Part of a small language model's weights: 3 heads of 64, no position embeddings.
Each number is 128 + 32 x the weight over its row's rms, rounded and kept within 0 to 255. Layers, rows and columns count from 0. Numbers have three digits each. The size before them is the row's rms in percent of the matrix's.

# layer 3 MLP up, 1024x256, rms 0.108, rows 435-489, columns 0-127
095:058130132149146141075074155054109106178107103112142087110050080128184180150064124150141107156129135153167111125080145140175093136102123142127146157120157116185101157078203109146171133168096109150080111147133122092099146171109120123093147083107103141094130074083158151150132140132170156192099109060107124098144107132132194129119139135158095153150166123135142133145113097080178135140105
091:103160079091124127120160173112138140148107080152120100131133156126118144093193139216110123083101148112145097161113105159110138084134113136140155099182134184124154160195164092109144124109100162123138085118100075162115155166128097106073123151190091108112110160092125109105084121155110221105158110167107110102124173085139174106172150127143101084200127153170133065112139140148142149092110
096:152172093088145164096113177079128135161172113166097129175182172124078105129156168112151122115142095116133120180114132145100084137116101113158106165096078101167163109080181145095117121088160157107070147175103138119115126125181115122145073118134133154104117164166164108139145152054141164083113130052098107106143101116104153154150124085092068129168137111110116132064116094183121113159181
099:133104107129139156115150125152134120098177108147163110126126139122227156143155108145135137127119117124108151126097136107112171158111142171108184156094156147140108094109107114132137172196161128120124059116137178110133073144152176110149084139151086168137108111084120136161101123132127193124101150141121113122123128086101112202075054167100142088118144093171105189136095151086117154101064
105:135117102044169081113169169159087113155127099171153158153109142174086145095107143118124162054115134138136180111125125118106131145090111091129167105140110134123120127175152109117100140079105128144160160140183100103125095148147181120125125128198160081085077134175103114147151163141154124090136203150113140169083090102067134063158093127094140160191104105117134107095129080132165181150157
101:147137147095144161124156101177108135128085056098086107174105094144125171104127135127128140077079150075153192170182166097082152089130116120135077092165183136126142177067124177142158145127126092151115102088157168167126131115096138163136090121116124180108191097129089122070150130105113138141138092151079103090146092121110154204165114123057103127144095153094148084085112086100126119133144
099:173135128131126111078111059179108174146141143139123166122122144065130073107161149075147143088122088063183147140134120111111153094156136127101070141142117135152157146198133096118100032112124131131111133114136133168060155073188153167107086108090130180117117110108084132122136136116118095130121136139083131133075112154128021183127137095105111085175145149022187179096089145151160140149116
109:165157124144095100158108093152077123168120118154071166112161137181091113122133149157139157114196130144140161130130107160152168104125104096123133089099129159147166146080156097150158116104187130186177129101039092196180114092189111148166146177060146131115113085116114164130072115115136110079177111138127073146123080126097124107096157093124133085173132096112117143141105160168120121158107
093:092058136082141144172175119115159148127102155081089146099152092169033113143142118122097060166151123091132115146154113147098110146161202102138137112096124157140145112110153122119176159201117100140190119155167088109107125075085139192117113149083194146098133073137079097098125099151160117116069175124159069156116134127117081138114126140156167169164121202129109146132092130112109085161137
097:143186142134109124128131145112152102131158116108130123086140154074093184100103173125099111143157128104094099134064137108152086104138150131142109124036159140108180137154146131135097164156136098137016135089155096110169109116108143125143128170136106119128159144145124159110114184126068108079103060118074130144146112085155132129145134142123152048124141063160191186181097151120132087129143
108:126144146132167163127148086151108191091152130120079119115140097090117203083130109072057111182140103158161069086165068192125158136140109119090133142134111161064144145142117141153152125158073173208071103107113154089162129132101133158113103104086129127088190167126124109103120119105183114125149157130127062142113103124139149108113119078074160135115151181124149174166136154120175142128151
095:117135074166128110164152158137147115123182112184135198114120166122105150132085057137103108088150112107118127136175086100092126122080149102164150144203119065170187107118187101181085119152132151127107158103127095086104162147192120140126112183119178139062169105135120147134193112131132169102060095158131079136106141094135130121165120192078143125130063076125118116142078061100144119114122
108:177159163167165037164203100136108138095131166134137101158134155136148147103141152110142149080087156116129109083127077122121129120091120108160174215114205112151118083136204118197146171125123181123155122179097104127126129168066076157130117130135110139109129114064145126162128166070147127120145115147123143132113091098076150070137161090150156132153130152142086151147111146160114121125098
091:143153160112111150141133120147096163079066104097043124088106094066098179101159135108128125193095165064140157120140077156105119103127175107175140106147117088160084093129161161115127132118142143144134175152175124075092149136113129195102163093073172140135103072149093107082151087113101097139134148171170145119090134092136129135122187070086128099121112153089125160137122168101138107165121
112:149119125126101146118035109164108097105111113124093165143098124129178144125072112128112128152124085160069147164125141118130121103142192134139162088155104082122149141107155147085127150128118165163149147158114144106128088201130126164119100124183095145091166104119110093095078128155140127116133118118070168164109092170098098098136101094093101143133100137104149155185128167147166162169111
099:152138152162144149092124155139148134129157079142097119136135114117155191109131102121097231091139122143172130111130099140138054129108131178085112149116123121110080121091148189131118109122140181109142103196085107142111140172125165096080121083178111140102130071121102123145122164118113097120167134171155125127105151103209146060165151108119102102150081138113162040130152089129114092072169
095:169088090113113136103048177128165120141065121084131166077137146108165099137131122148114116106111171158143113163065123143141093110167059143111105136131047123076129122135137112138211083064101134207160115164121123150086113145107112196156142182121098132113137116132119127153144135189065176088110120093098143170088099137139139149104139144134089157154122169171122120139115114156125181167119
100:114178142109151139142193113121153141183131111146157159078107202159097099148078154125139119121126108123122149188098095156118138092085153217094056187082123139099088119127135148143142101138150136101114197165133100084141134150154093103153098147150150107143121147119058107156105149125143171073193139158136132146135171092128128122149091142106168058130097084121082093138123125172112209178140
110:118120139139121125157100055026117110111163100162169131153134156109129180158126133129143141142098100083129125153129096121145101111122131127186144129157101088185116126139078139149126162084168128131119083181115168130170100148162159142137161173162181150125123135137134176101098125145159224062104035134097139139174137180108043098128068151163116159193092139115156158162115095106123129168142
099:106116091071144116124138150177074074108137107064098118119187089101139138188159101078140135152133124176143125110138075142090137021129049084092123170085151127107136116072084128115098102120125080114118118132148130121112144149098119140159091119092113195115169211134145155093075156149095120115110080111160101166133122130082077158044186102143196157192142070138149159103079099093140149149107
099:180154145132137136076164120096182124092123145134104120131092131103153096085129124191128125171110129152160111141099067163061161143092116127192123190131115114102122150099073195080139129121153128103102159139137083147090100177098150120089207126122162118104132134116152107183100214055215138140134123104120116159100158190136166051122072122084120110133092145114105115123147156152180110101126
092:166136152152166074138162152136072132163109101185082168146103173058168078134176201162152128153142176140116083214104129123109101137124123151071145120129090156134125147108114175086123106156107132081100163124142105137150210076087115169097090173122149127125153131135110102177130103161088131140130141132096138090052124114169092107134169105145164076135063124116091106120186125134127105125127
102:125112152057145082184048120117135125090130141107141086153132154180081131074073114101149151129144123114100140103174147109089114171151088194142113135159151148173102108098101083152098094153141164179135095168113136103138145142122157117098157084119132108108183140149068105137158128132145141122104124098111124098122069137090129205154140153092136127071173123126153113100124075112075132149125
093:194072132134096081128100123115152075177065129120129100135148076158131042092151158100099158084142108132117112103045118105152123181120121109144185174106173118095158187164089154185155140171140112147127087104154106165130119079143149112142090118117163068138074190099139160104140088159114164086160161154092085122128153156123113054093119160135153119129123087109156131146063127146104064171141
092:152150101076108110122211123097109101145135145129140229135144148130142184082108131155141119115124091125158114062138091086172141148179111117120144113087120146105125106142076130155198060110122100080054121152118101109159171065119118118185065091160042146101131093105136107128102072188130089119147145132142171161130101081065144109085108191117143116121107136104160141136122071140121145076165
097:117111138103108081101148098102139098067098166145165124145112081157164153133100084151161103149070110111153129111157146090087122148113159133080086132165136144124119100150144133180086113122061083125102107086135156193145166133136072142168108100076141109094132124179145156129130116098188111113191123103078117123124132112185080063089119111129098103142120145098174102121134113146189119080179
102:110103095071192123125127134086070131160138151186184168128077159124138144121104096107097102093117090129182112138138123140045146050178129119045128161107151146168168135107126126132083061142129110127104131155109133158190011134089107085151117097135153115107140143069122108149129149126143134124121120127098138144113145143146120145146125128157168163085116159184112138153165108171154090148142
096:128112137168092126165133142165099101139057131153121157165115162155140109123186154173157112130113110041138192119117171182111109158124103137131122089137116147127147131136111083126156109151177101167172116126126112074148137151102176128147162125148137119082161132139171059175120079195099099065128135161144096144188128070080147154147115153150097134126141104181124147188134103116132121074115
100:097157181105129181166153099188140136138172109160105084096055111116145139120103141154078145184122134146124090159108081124131141149154178139177128146137113180108150064101057135144144160174076123163142167114092185135090217122084112131124122156110080077153086119128114071204108115117114080126159181151115071159145109157155114118175173091066162103135135161103103088061156168107153106095101
096:087126138210149101140077152156099099152091140143114092156113110151077115138151055121166134120141170102103074104119074107129164102118063117199099124152143099127118147147131080082144078114140085107116134139117106137130092092133088107117039131139085099131191070134152137179138117152163137147085112144081099163127162118073090116128087171145115116158123158136166123128160122140125175117145
095:148125125151162089130147160127110139150117124141132127190125151096166146128126098089076116207117080114171136093112152185103152146128126121132060140135105083082138097142113155115183041117168136098137131108147107104156122136110119095103200109174132151132132113075085112117148133167158124168106132109111156136209113139138104081154107129183137100107076106185157151060095102119086163129195
098:159074054145199138101146099155188113105115102088155118107141091105098127140143086141200087104135109157107168191096139170166129192112135127116128121094125090122177164116077084074086132175138135120085144109113161178142112160137147122145121162152159087046175155171117142183161102103131131131110136097133124143118120116066128132065112087115155079130144114171107143167117098080156102176117
101:111117114171175161162120104160144058115126179125131119131135144146156189161156083129096171144117129094114145181073178130161131144153151106152114135174169170146043122117111147183117130136159142159162161152097142147170145107131162149140128139187157087197076132101155128142121073145135143132104146179109128114097210112123124172190116130145054156178138125124127104044132175231107127123143
098:163185157103085135162101165229142042079188148143075120135129121087132148107172104134067095092152158111124128110181103090093149179130120214166077144180099147120067112133124120156120164138119120148187143081174127119144115083128119143132164140178112089151126100088128139081141143093112183154145174153064108081133158135186087126152131126116096117144097082125125122165130143202084155104059
097:118152143158096175054147165165128169135130146139155168125114109205113163042127117118134117122143178127152152095137111098171157207164144103149118104152101095156118138097171148108115097091201128061148153063134108125108119122084061144055125168115139138089112079115194154112129058163199120130087126128217119086189133087142174144130107107102086115165115131088070134104097060110145079133125
107:131136083164132171145148104143173171113080143126153084147153176111142174135136131089130096087133160136143088150104079140137089122087129159090120070077069154158070125113222130126189123125130115098137092089147102119061185149119133113161137089131145128108128120139145133104133087074081154189150165150204169135122173140106148186171113096133116108091101175070069166154175119180099190190104
094:101149130154118121083148146123178156129131139108106112178109148144178080186082154109131176094102128116173130121156091124114099094058150092099106131124125157052128141167108108172136109140137144121104105071135229046122142168183077172136094146169111108181113096128089154149087052151131082166066179144089159092168171134143116098119116145182156137101099134138124147157186127185166157104133
099:117141175093154101161164156111054091175106139179115100123123146159143077139151156037108087152141105146163150110109059129145255107124046152133152087108123108133103140054131067135163175128134164126098144139081119138148097136103117109141094139159120181170110141137174139088086083149091145076145122112085112143096107081096096101118080132136097139127180077137133111165144100047120143165147
100:112114143168176154104140154121174122119161110086070093105129132106135095044110121135140139141106136175078136095105167104142135085190117113140092135131145135107129142154154128155121138055114196092061165145126152105156118137149099182148097174145178157133140148119082174121141124130135175127094082153189120114159151164204136090094142135138094135139097174187105142139091112157107087127093
097:113163101100103154187077106153182105138150073094138061116163130103116166108103157151079135064084122134148111184098094111131119136126100059169096144087122150076132123162105088106147150140148132171078107167166136129149152144077140111120140132180096088202116149163127134083059141128141099146182161153175108121161136113126188099119177161172137045104169150122144141155103161082166148062122
089:182123124189083086151166125169133153172163098115138149173110181126152149066094069138130140116153139110187109081103194105070097194142134143112116023074144163159098176120177140123123105109124062130142159129113095147112030119092087121105113153116091193126085097168105122141128125123133139152123132136232117063162130092141170142118108089099166055088092142203152053155149109115113192118084
099:141114155141175141086150089090103150104125199109136181121118136095179114166133106128118093118087126121092139146124084124111116140183141078158092116186109141115055144115127140122113113083133143155139101149097073042073134114149140109097147127110148083098139150160158145138146087137155095097133157114071149084122150162113106122143151121188116147164192141168063146195133084159088114069132
104:094131150075118148107156112104133160050126150130092128091163117155068147150125079108124136112141098079104137142075126082155125074187147070075096143138123127095153126157143107100065160102170117140088143102182105144151123216109097147104117159077155106097126155133134102169118099134116091141160081109138183158113167135086158157075160117110145129095106131178149171059162109173146097080125
102:148151155139113096175095171107127127133118142122069101154132127149081147111144085105131157091067188102114107148176125125169126122157161104174086116143107145181119079120116123111177141071142116064152043128118130145105108107094135074134165147140144161114133192112138173091104176122177105133088104109148183166131176107111097187123153155133117118158123163171153122084101071152106225163122
099:135164152136133088141095047121163100117079075190121109136082119147114178148149036090068147118081114118172164200119158083143134105137169080132078148148130140103115138132093130157090132180145091156164119141099154125118137082130155162120178086126170141143116095067173164103108099074164162140092137126166197167162164076099115113154088150070098155140152121139135095173060173094162118178150
097:118106077171132131098100145140113158083152111156125101133125144129146144117105110180144165088093146176104204157116144140121073173107085102102114148079138135126177093129110194133108187157194155151090091063087121141149130130120109195122140090112115144075093135146159104162116152142127103068158140141154167163136198139155112117123074130142075062187097188125162217128120078129112057105156
104:107116179143149076126197116149155199124090110153136083179076142097099159134090136084174149159097117104122167129160085162114133124115201160156174118075143186095113135118138132083129103164097076104136137116083082153096077115099168173137120159072131115096133117076128227107129184160098133134141144109170117165112117222149104163187069128147127156118106136124188194159157112105079192145126
101:153156155114133071193127081142114194129092070178147136117062135124104194116163183082130099069164100091142163101131108127174094165025111077083134114172184165110077131059187065123119122102167115135170169097156136154114159149127138146076119137096107150080135118127142132123139059117088116167146158150127131119103097173142145155184108160088154104125151083130068078142158105169134126123210
109:164133104111132135143100109100135124119076098144147083102187173149131147124143129117149101113091133176115148140134118153131067109095112159143115135160090103084145112105114147086043108143200128127089137168110120099090115138184174071166113147143150132071199146116174110166142119116191176115146158087139155095134103090156133110168175146145168158128116198080113093090169125129134137087103
101:173109164132147128151072119122114163154185119161122137088076134059154088162099101115144138177128196116074102189177071082115175121053137179168116110159152137147139112123162057123090062120145152158123103131106153168167120114148161167161096087081137068077095160138134135175145156089132135150161146141138122041108170075093139175092096151082117178044129104082095129106142143149145150148109
105:058121138194089108085119133145133193090071102111165139141090112168155147165147134112054158111114104145189156137094080030143166162150159160130126082095123141111077131038134167122087162122163125068162144143168162084158113166116046185150106081089224101140087125121161156088114141124154145150156099157085151133083069149126045128096173136132173104135111144138118154156097172158189177154152
098:106095161168185140137132059154148141103142124161189077171102167111107181089175114070145103170139127152136105180170114150109119107142104143141096131177092115109164093135129109111077104118093133089120117157103098167182100084168112101111082177129147087089100168151136097174169090139148132130170152207154138110154139148124060101151109119161166126080149142089139148158179097187169127163110
103:110158103176148118119106135031154132105104135082163083168132110125118126135163017124123088187081161165077163097189092141076162094135171089188098149115109093149086124126103088123185082080173151093116081139152139133129145098142105109186074103112150093127136120091148119130060147147173158151106186130154134131086136136173098124115097162158119087121088130182095079190130110131120234108152
101:114118102153149107206156176079129125125106055145114103106103119093158088079108151128157149126181107169139127148112182140117151109170173148126066191144122122115195146130183118127128180172033123125179096101055139137116164115147146110138158167109128105125157073150133094182135137133178124088098130125119232133097143113158131177068098142139154148132120114119110138106173121088084114156090
103:064144134114139102093110127109143107112158112112144094132107156163141133109133163191145157118152147164055176091104137155094096140144147075105113155098112168100097143144150103172111112146139157123105091138122153164135162112178158179128156126175167100183100190086136095128148125130084145091105123182128109157112168112142167177142068088161126147157103099124115141146109101158065136141030
# layer 3 MLP down (transposed), 1024x256, rms 0.104, rows 435-488, columns 0-127
101:077137147180099150158149126137137117161137100127196137100169163144111174088146135142093105188067176134105115118141176109160092145145156112083120153092133147138117146108116131180186111086157136127115161101113082117196117079129125128136161071108149127114117117129132125167206080190128202138155148161145176118074163101121109094176160116166047147135139094109111130125080113155135123188179
091:181174160082140136107125132141093141138152081151114172091168105215151093145072125115125101090133110094160086136132100170129115113173138114140161101149186140156110138147139131113099142175127078174139154112173175136111078073091080046104147122165091078058135104177130159150125181101127093140158087097102080135119103143109103061096142081173164134104125072134162172128046113158090135097130
108:108143124181147096108111103000138174144141122127102129182148119088137108177228104081145172108121113143091141168115133091132106037124082085137102127113137069121086171114189162163132107137126096104116135112126175135102116093144091133116119093176177150062121145157124113075107205148156123104091158118132110147173153152110124082140175121115154111119139087154115129122142128097107144150160
094:112163080140127140089116091142113053139175121114111203132208145106154145071056117124165140144078077129177139150104134126184132140186177115082130120141104165077131115108111112144150086133122125145131090107087120113063133133151077114113180098101117113162170139116194129141143199058072092091100094143127134079099132193123138108139110132186125142127123169113187134100092137178105128152138
112:106115151099107122140207175143142147161092141112118099073115116108145144149098116088083144180121107096110169106146137140174082144047094109059097137100153158065092171080152089178170129109162114116127105177143127145127162147088140109063143100162130088142156147140150145132137147102161142154105124138174092125148132129090153090118108120186148147128141102152102143156130138243110110140159
106:189152159087144144166065106099110117119128147111079119125151116186115100104159074146107080103131149133136100201125115124114100119134148099122053163122165144079089092173127124155118121168089161166213109145164153150115137134143153157126064109171151082089159141145070083119126142139082132133174195188133120138190137151131106156127101118059157089090116201142174117115121110114131143116106
119:148124105096090112155137106117155076109137088137154073092100157211096163129113149122124157120117141181098096098143129140162132086086075128163177099104137126078141101026163123157177147163090100154182120132104093150146126097055103147192152115194137101155075136183143116127077065132104162161142078086138104104162087160119163160149157114159132147096144108164124122100066096118147099119135
103:092091111151090148153093163186105137151116098103162127128124102100143151109164131070116053112179116093083102098160189141207176174136148131113135163126151154131055126195180123076108096138143073086059108102160122087107123110095128169102098144206109097104120151093129069148139128109142092120086060142078149111068164109100143111066151131116161173090145136140158144112119136135091101087115
090:128167133124124079128097160124089073164136137187130129124112111166194147123063110174185111086127103110136102133121126173173137118096082070132095234129108113138123120160151126131096117077133128133100147058103205166142113180141112138153132086112138165207126171117138152126106125113096171120142116095091156093107138142097138191119179109162157108096145113104137095150102134103124115116123
096:114162104164173121127134116132104121160168100185132113114138128156092104107109079119159126155143110135080174130158123193105114091138094160119117159167166129127081099096129062115099073120041150100135161132169079093092108112199168082117114101093090149086096133105091106121119133127143195142121184129243078175130141114163149107137149052178108147137107113121121135103096125149119136105170
116:107130145141120167176113101151084107141174060098034118121128177155106145132157166120152103105177133126200204128076145112139122106092132103171138141145183148108123162044154125144133122136088136137071185133133125070199143214101187140128143096125067171125124129108177090089116121141115131146064146128143112141119153135154141136139127158185139176125103122078067182165106083131116099080071
099:117084123114111108154147128133178224176111100112130124194083158117158139085097110124114120106123142124121050147146089133092104141123158164149105179111117125110097109174155130080193134140159116123121161133149141083130122111137138155167123083077133078142104107095165088123125119123097055153133159058123176129166113156121145135168132138090071125110175115129232126092097104110186123067130
091:053134087095089229063063172131151114143122114094115158149110077120141137150118125164128092178176091155128163160149183144141110129158154144104108042132076150098145164110063136040104078117166068134128143109162153141122144106160175107113134098126145135128131156176121125090113082181140107085094131113137137132120156146162110166108090157116077115101112089106170100137149117085129110143170
092:065094131146139116131100132105126128173158165132160137149220083119102072148107115172123047113160136113122077164134126078125157128111133101193092140139157059149164144170105078173127140120113093108118088122075106123208136130146050038115104180133090113080132145104114105126092131127173188103107132144125173147088085150122217110124116181116162103119104089148104130079127129158040102144186
098:105110102135047166052051121114150109111111129086138096122113114138187098188133119129130095151155074133072133171171139137108119127098210124118154112127104111160145156086065120100124086119159150154163126162153133159083102106160134103122171148169074143118097144129098110104096095175111149098093145125123140161155114152123142105065141152145065162099108108151124121155155123138159154172162
091:140166125110110171118125141140136144096080194106145136124116103106101035155137116104147130150147114078147129090165155122139152139147092166155077074108143044134081125135138071109119208138126094068118228084171172193131088087118074116143147158080142129130178112152156168146142094119137137082129117140169153155095102199157103131094101128112168135127127169153135116182118127107149107172140
102:114137205084134107085157119082108105215153061182129098115108153117113129150134176156141187118144116136201145155175085117150165115112094107132156182071144135168142193134157114094137107139171114093095074142143143160127103111150132147101126082075156118087127153127131116172138112112156168164131107116215110141155099160117151116140154111129145122118131131116109133150100092081112109171142
111:169136162143142144190090175155118088134094158177137140112102123106125092131123106105131116172169113121111190135130159185114125087165097104086145136135130137066145105126087125118109143060117095150095092155110134106161068140124087141101116078109132164128107098175146142188059172178105120091109119098129110150101192080153139105153163153087111121151118097124092132182082117184170119148156
107:143153138111168137172068120162146136141184106121185131127102116102173150123182157145152140130117115142129169109146121176147123127092110117128122135125060152072084151133122155092121101154155098079121146134153131127132119139115150078134115126105146100145148148123134153145141161170153135162084155123112111132131196107187124101164101093038145116108144091092123117093142101088144108110117
088:120121153178120124094161120061121126146163186165169142137055178130099141099057105130131109148136155081093129129139134105133104158142225174179072125122146136194137130165162138154148160168147119152194133097084183153153143112111155103126172118185201086161101045093086078141178128102141151140167105100131118083115128149103136116191087139161060067112123161085128090091157158159079104114123
094:069108071092120145136095126133103105093181060080160156139140152176125173131146147109084074103168216111167096112053184102141141138151180143042142072133143086132071161169167145124143084134151159136119130135122179167155155085102205109162058155148076138097130090131113165117111110126134043118049128152066092164138103110133118160171143111147116124115199142099142072136124088132087161092159
086:108154089097092108108111102151141118089139165097157073142130051193127151113098117091131117105139094131169108047125152131110136057132082093161150142163159139138117170213144133171093129100150084162151074140093135088077127149140143126132155105107125159131092133084084126072102151090131113078117096116113148191110156154038152061156114129165066191069171102098159123161115143140119155137148
102:176105127098141063076172153054130145160111107076084128233108129138124102168113131200089135114130108182100138158131146100124152186145116121192103120110129096132179145141134111139115111106103116103094141105102082177178158097149095143078176157114181153128143165115096198116125088111155104088115154123098155121127107103133157088114106166149078116163123116094120150141109223148108165148151
092:090093078042072126117127177066152121070132151129109105161109095159074155138139179115100138045167115124105082148143140105187152134074097132152151151131164083097171155140117171084162140152127088091110118120165134135120159130166126174125157148122151093108141121084170115093117088154153139168127113104128124106108093091181175148114164116099110117120166116128130117134161139115121110188126
095:133142086146148123078156117178119145125147118077135164146116132146119141198106101129123103201124135153103160080128082121140097137156138213067137101169084155192124118097116099111132129135129138143068058146076108118099114129160137079165155054207141129153185083135143218085148130151161116151225126129161148092155107152107171112081172147135138123164131150104176125178110167102140151080115
098:107121129125097150119131174157149182143148131075101101156128117073091116066146134164127197139187143143068126161139149133154099125185055089115120183111125115170124132091152179116140175091149136114151138124100111109111089096122167118087146094166063078144085112150125125063121122143161146211079096102126177138132077159138123173076115115135153163078144102178155078130166128099132093091129
114:143134097131129134127107144113122076057140179122154088180111146126143107113173093165098106103116132128076153124139182196041160049211138120139110188177120146163136156056153163170059112126118049099113120111122153159115071099135161094114120119089117121084140157147127159157117158108117095179119107162128104113139075129108154136124115164132152128057097160112119092128158178084171099067119
091:165171082100126059135119088160149095113123104127105159111168076147045152090111091093163194061159135124102142140131088177154117069132099147128089131102080102119182108127195120143146180095082153078067150109120167171142108160090106102120138118058175084143089168156138165115100133113112146172112140152147156126137120111116154095139094108077076128162117103157059140026056158090115129149140
097:125081098162109148135149134140147094149131166133135145140163125124097046143131080152143133091121143128163096148072105140131097149092138085114151100183157090106123192123149157121077165092172161153030159127137115137182144175117123164105124159085137123123185043135086139119109112225151196172083131111163142143141123115133104149079038130125110095113162094084118189126070129077121112162108
092:143106049068138161171142111090111169118162124091083105066178163147099144135078096145062118129113137106105096145153169083140122115191104132082141087161134147158094084161088149156136195187126168153177151197119085155106140146157210123061116194124210185131094136121154140095100125124122115160152165115168202133160088114205099159144160079104146167131096136165091098144111138100158151116188
084:146141111141069136101140130128137161117178127188146122130164136136141105131124149135171078070110096172090076102065096114093092115133139104112123105103150151161131133177126096157103143180189132129092167168155172147121125131114133161110130117116073145148134171161076131131166121139078159152102145120145145207030095177128140184158103138059131169131148066123100119103200119107134072133120
091:190058095113105109102090174167116128119088167136163100175086189125193176110124177180087086145133095116179133172177109155050082139106109160075160140166122094134120150143113172082112116114177091108184171138183121117128151096145094182148148140096122147142175149122133122143157149189154152109137081147133145105168088173140160151148134089174115165139133149067143117100118157106077091137098
102:157053110116217111197114043106131153141096129138106105100142135077122116094085163054056113159070122128141084100145138161107083187108167159013120143135095140087206153126178132107126115128107136154198058115176154173085121126145173163107115117132155112102111079159126154096087155124141128102181180118134143083178097118098151165109132127145148221127130143088130112190180100118110083165116
099:119059071092143101151090053147107124161067106141176095096111158127158087163108125119135131147165140120089223107130133083195117110133144088148146114085143166114172156152139136131148088139118139148073179150108118141118162156156167118210139154138146135142133144118144087097045086152145131114114085129124117149063174152061185094086121144167081149152132176116089151155170125055150115107124
099:144123120109221097123135061085144147140136116129118058154174151101129118153158153098102190138133152172122127100136119083121040108121169142095117180151122108163161115158103111152142147149096166166144153184133105110132131125116202120130069121140155166171130160169098121175123100045043106121187109118109133098127143178150071126090115114127132095107121124141126118167148121149143137133154
105:094122097108117152134159114126175202104136151191154114122114135122170117184138062131139125076149123151124077147140125141124101135100104181096143028145099193147172123108100085143112053118140117145108154136183080072113183163122179118113140073178143120108158171129164103087144138046110171106069136189135106115144121106148116117164213106146124119071150118178165101112171054111115141120128
091:203131171124049155105186143041071138151142107116152139180167115175125064149146112091163121128106146146132127112180133103141161117149113143171159080095186113140158120143085114128099088152143127125120189108152094151111097137125124169113144108138173125161165075158115077178233136107169089146134077121166117105137070164123103063085100172082120120089161155133104138098139211109141095150138
095:110121133133123100093111105173175110108166135133128173139174131129175118169118096136099138135145193154142158120180134165132042146186157152104181126087163148184097158171169141084096096132112121122117073072144162199118174152084089071123177108119063079097125115114067115101161129177154124132096154120065142171129165128092145130151127117124132159128082095123142158087212110145144105136141
105:082114127112170129119161164135213151110082051096091094178138114113139124103141169131161136120065109117145069159162107112074099088057176135208125174109155134077116086122155148095141096107162084175103148126136097164150152176124140132196131122209129138184145164165109142099158142137105157096158177142062160148147151112092131163128124098104098074139110130124155085134124130078100139094116
095:185062141135076093105159108149153113156082080154162148155137056139161120118117096172127114117117151081068131166163121142114155118121098114115154144097139140162105179141125090151114145142141089195141159098167111174109125105047148139173185151175152151167149121173149154119168181116181096177096102111145149136105124117100066112132162110124122175116122129152135131134117156091144149169044
088:179114039110091105164143163146103134122171158157115138053128126121107144121107107140085121114098087052073171133161083091117123099083068083121169053082109101162092137077145142130125141131142069136136105128119085155119123135183129153104136108114150107117183109178125092105118160152141062121167090160128073093090136173109164108081128220129101082116090152114126140093134079102156152140171
096:133097192101105119128132186148098096165144124148125086118124150105161111147127162112117153164167174106098146126134139092148133100041133185089163126165119050114127106151139171163213087079110138086146074145121105155155146100156128109097156098134108130114101092120090113122069213142116052108149094147133105160115150134105173071076125204098134118081095089099162106098136088073142138149117
104:133122090126150145173116114136139091142122188161143115160060117115093131125126149100106108156154100084076105100195180112082107112146128146124142076069132152137145073060114064143099121140128066101132166108148142122134127092074153164160178092091149105112147161199172100137096106148082123163145162113107154099192108139158099125135102115155088126120097166089099136103159197170147186087158
098:190088081231111155092183073137101162123099146124133150161129178099120116168110082108134135171159085151139098157159126089094077178178168096135155188138117121168105108125116154110142093152148160197154188128128172148158095124137085148106110043157127169171060141077109106154115191192153130151120115145177125106083114123082099128109115127139165094151172163177123121099152171132121120139152
100:098121089157117129108094222167152115153101138189147161119104155143146114078162107142106137116144112114094167162094169135079173140123136121104207174068180118153103094127155133170128101133100107126101194114122084119167127144121125184083125088178118117107101196151166143167147200115117118142097079148120104103071127127127130145144141131123092144062126113113168091094094109179123133151070
095:074082137114085112103150156097129138099087099108112100103143117121196130169136132119114099085116078154113157126179146099111120153204182129153164144086081045097130079164135105098108114107132157174227141147170073131126186074127168080105084125111174137167114107076099143100106086080205111184111147100122124141131081154146070099159124125093102148107115113128099114127191141123105143178089
105:144133155074144094127118137144159120083120163099115072101097128075110114086154094171132137148083125151093132082105137127106150148148133090137101178123148107103110136128121192132110136167192080140071158216147120103126143147132215072147153112093094166137116151091093112137171162108069131110091153177167100160150111105165181102130145146140116177175123078154194109142194109118109119141117
103:103169081119112098124104156121124125161104184155097124091127179101073105107121102155093146090182178138119197132170190087112108164134086112122104120156102134125070160101123100118073161131144170161090107155138170171171140125072189131204162092147103160149175137120171183144176152176113114093094141095105146141109090107188166121068105156106112113160128096095143151139091072117057123138168
117:136172138172138108122074151113164068117117116103103120064122195094139163154143180146142100117100113140108152115129177116078133076084115107161150126120131174088134109118158114137101057136157124108119138106131137129177129108144144092080077113176086155081151066134099155144117116131079176061078144150109124152084158127131165127139152205131153168089098136128139092109156152168129147123119
109:154131107074144127235104096166173120138129112118124140110105122097089121133107088043168062134176216140154093156161118078119088133055148102132109148188156122168121145122131062114064119110123167118063114195156158093135185148122105092064098129111084105147120195151185106164178088083130106119117125097119125124107099184147103113149110121088138140133122138103100210140131113141171062107125
105:105143104083129183121177150125135119082157129166088163119188111133204131119076117161220087046121164113106110099121210169118147141120128121108115104151158104139158136164112127111157080117095135168179105072118112123090129095143081092172107124178130179141101114117102114156168151150126202130157119145142101170129153116135140083167076086086046110143107060170159153190132127103162112110127
103:149131088125081140132137145186129137093081117110130112125144069107118125093109179152065109136142094135134194110216174171125129125133137131138163108150119067104115120145140135132101149183110123119130112169109149110116110115151173097156214166145153138094144085138150130119203168121122186104136090101154148085094101135057136184115132148168153126176138150104198182072151147107111120122139
107:101127128112144132178146152086135153151109123181126104110152174066106181149098132117128146150171103122148126114155135111110141117122153211116163150068110142081101168075105123132165117147093142085111129178092173131107162149127126200163107119161079171136100179193088110130120087088112107114107213204118163156118096091161185097176115111109131183145214050128158159112122135113149143165109
108:122085123145130083119155164122069076136072196171116126198104115130018129082139065157123097108231201094140073129082168134130173176148108146072141159108148136117060146190120184090109132132156137114116090154155181101159079156120152139136111147132106115096043100109069128120128163109129103147126112163138089097141134072140225157113078132108093140147127178131128176146113094118116158059133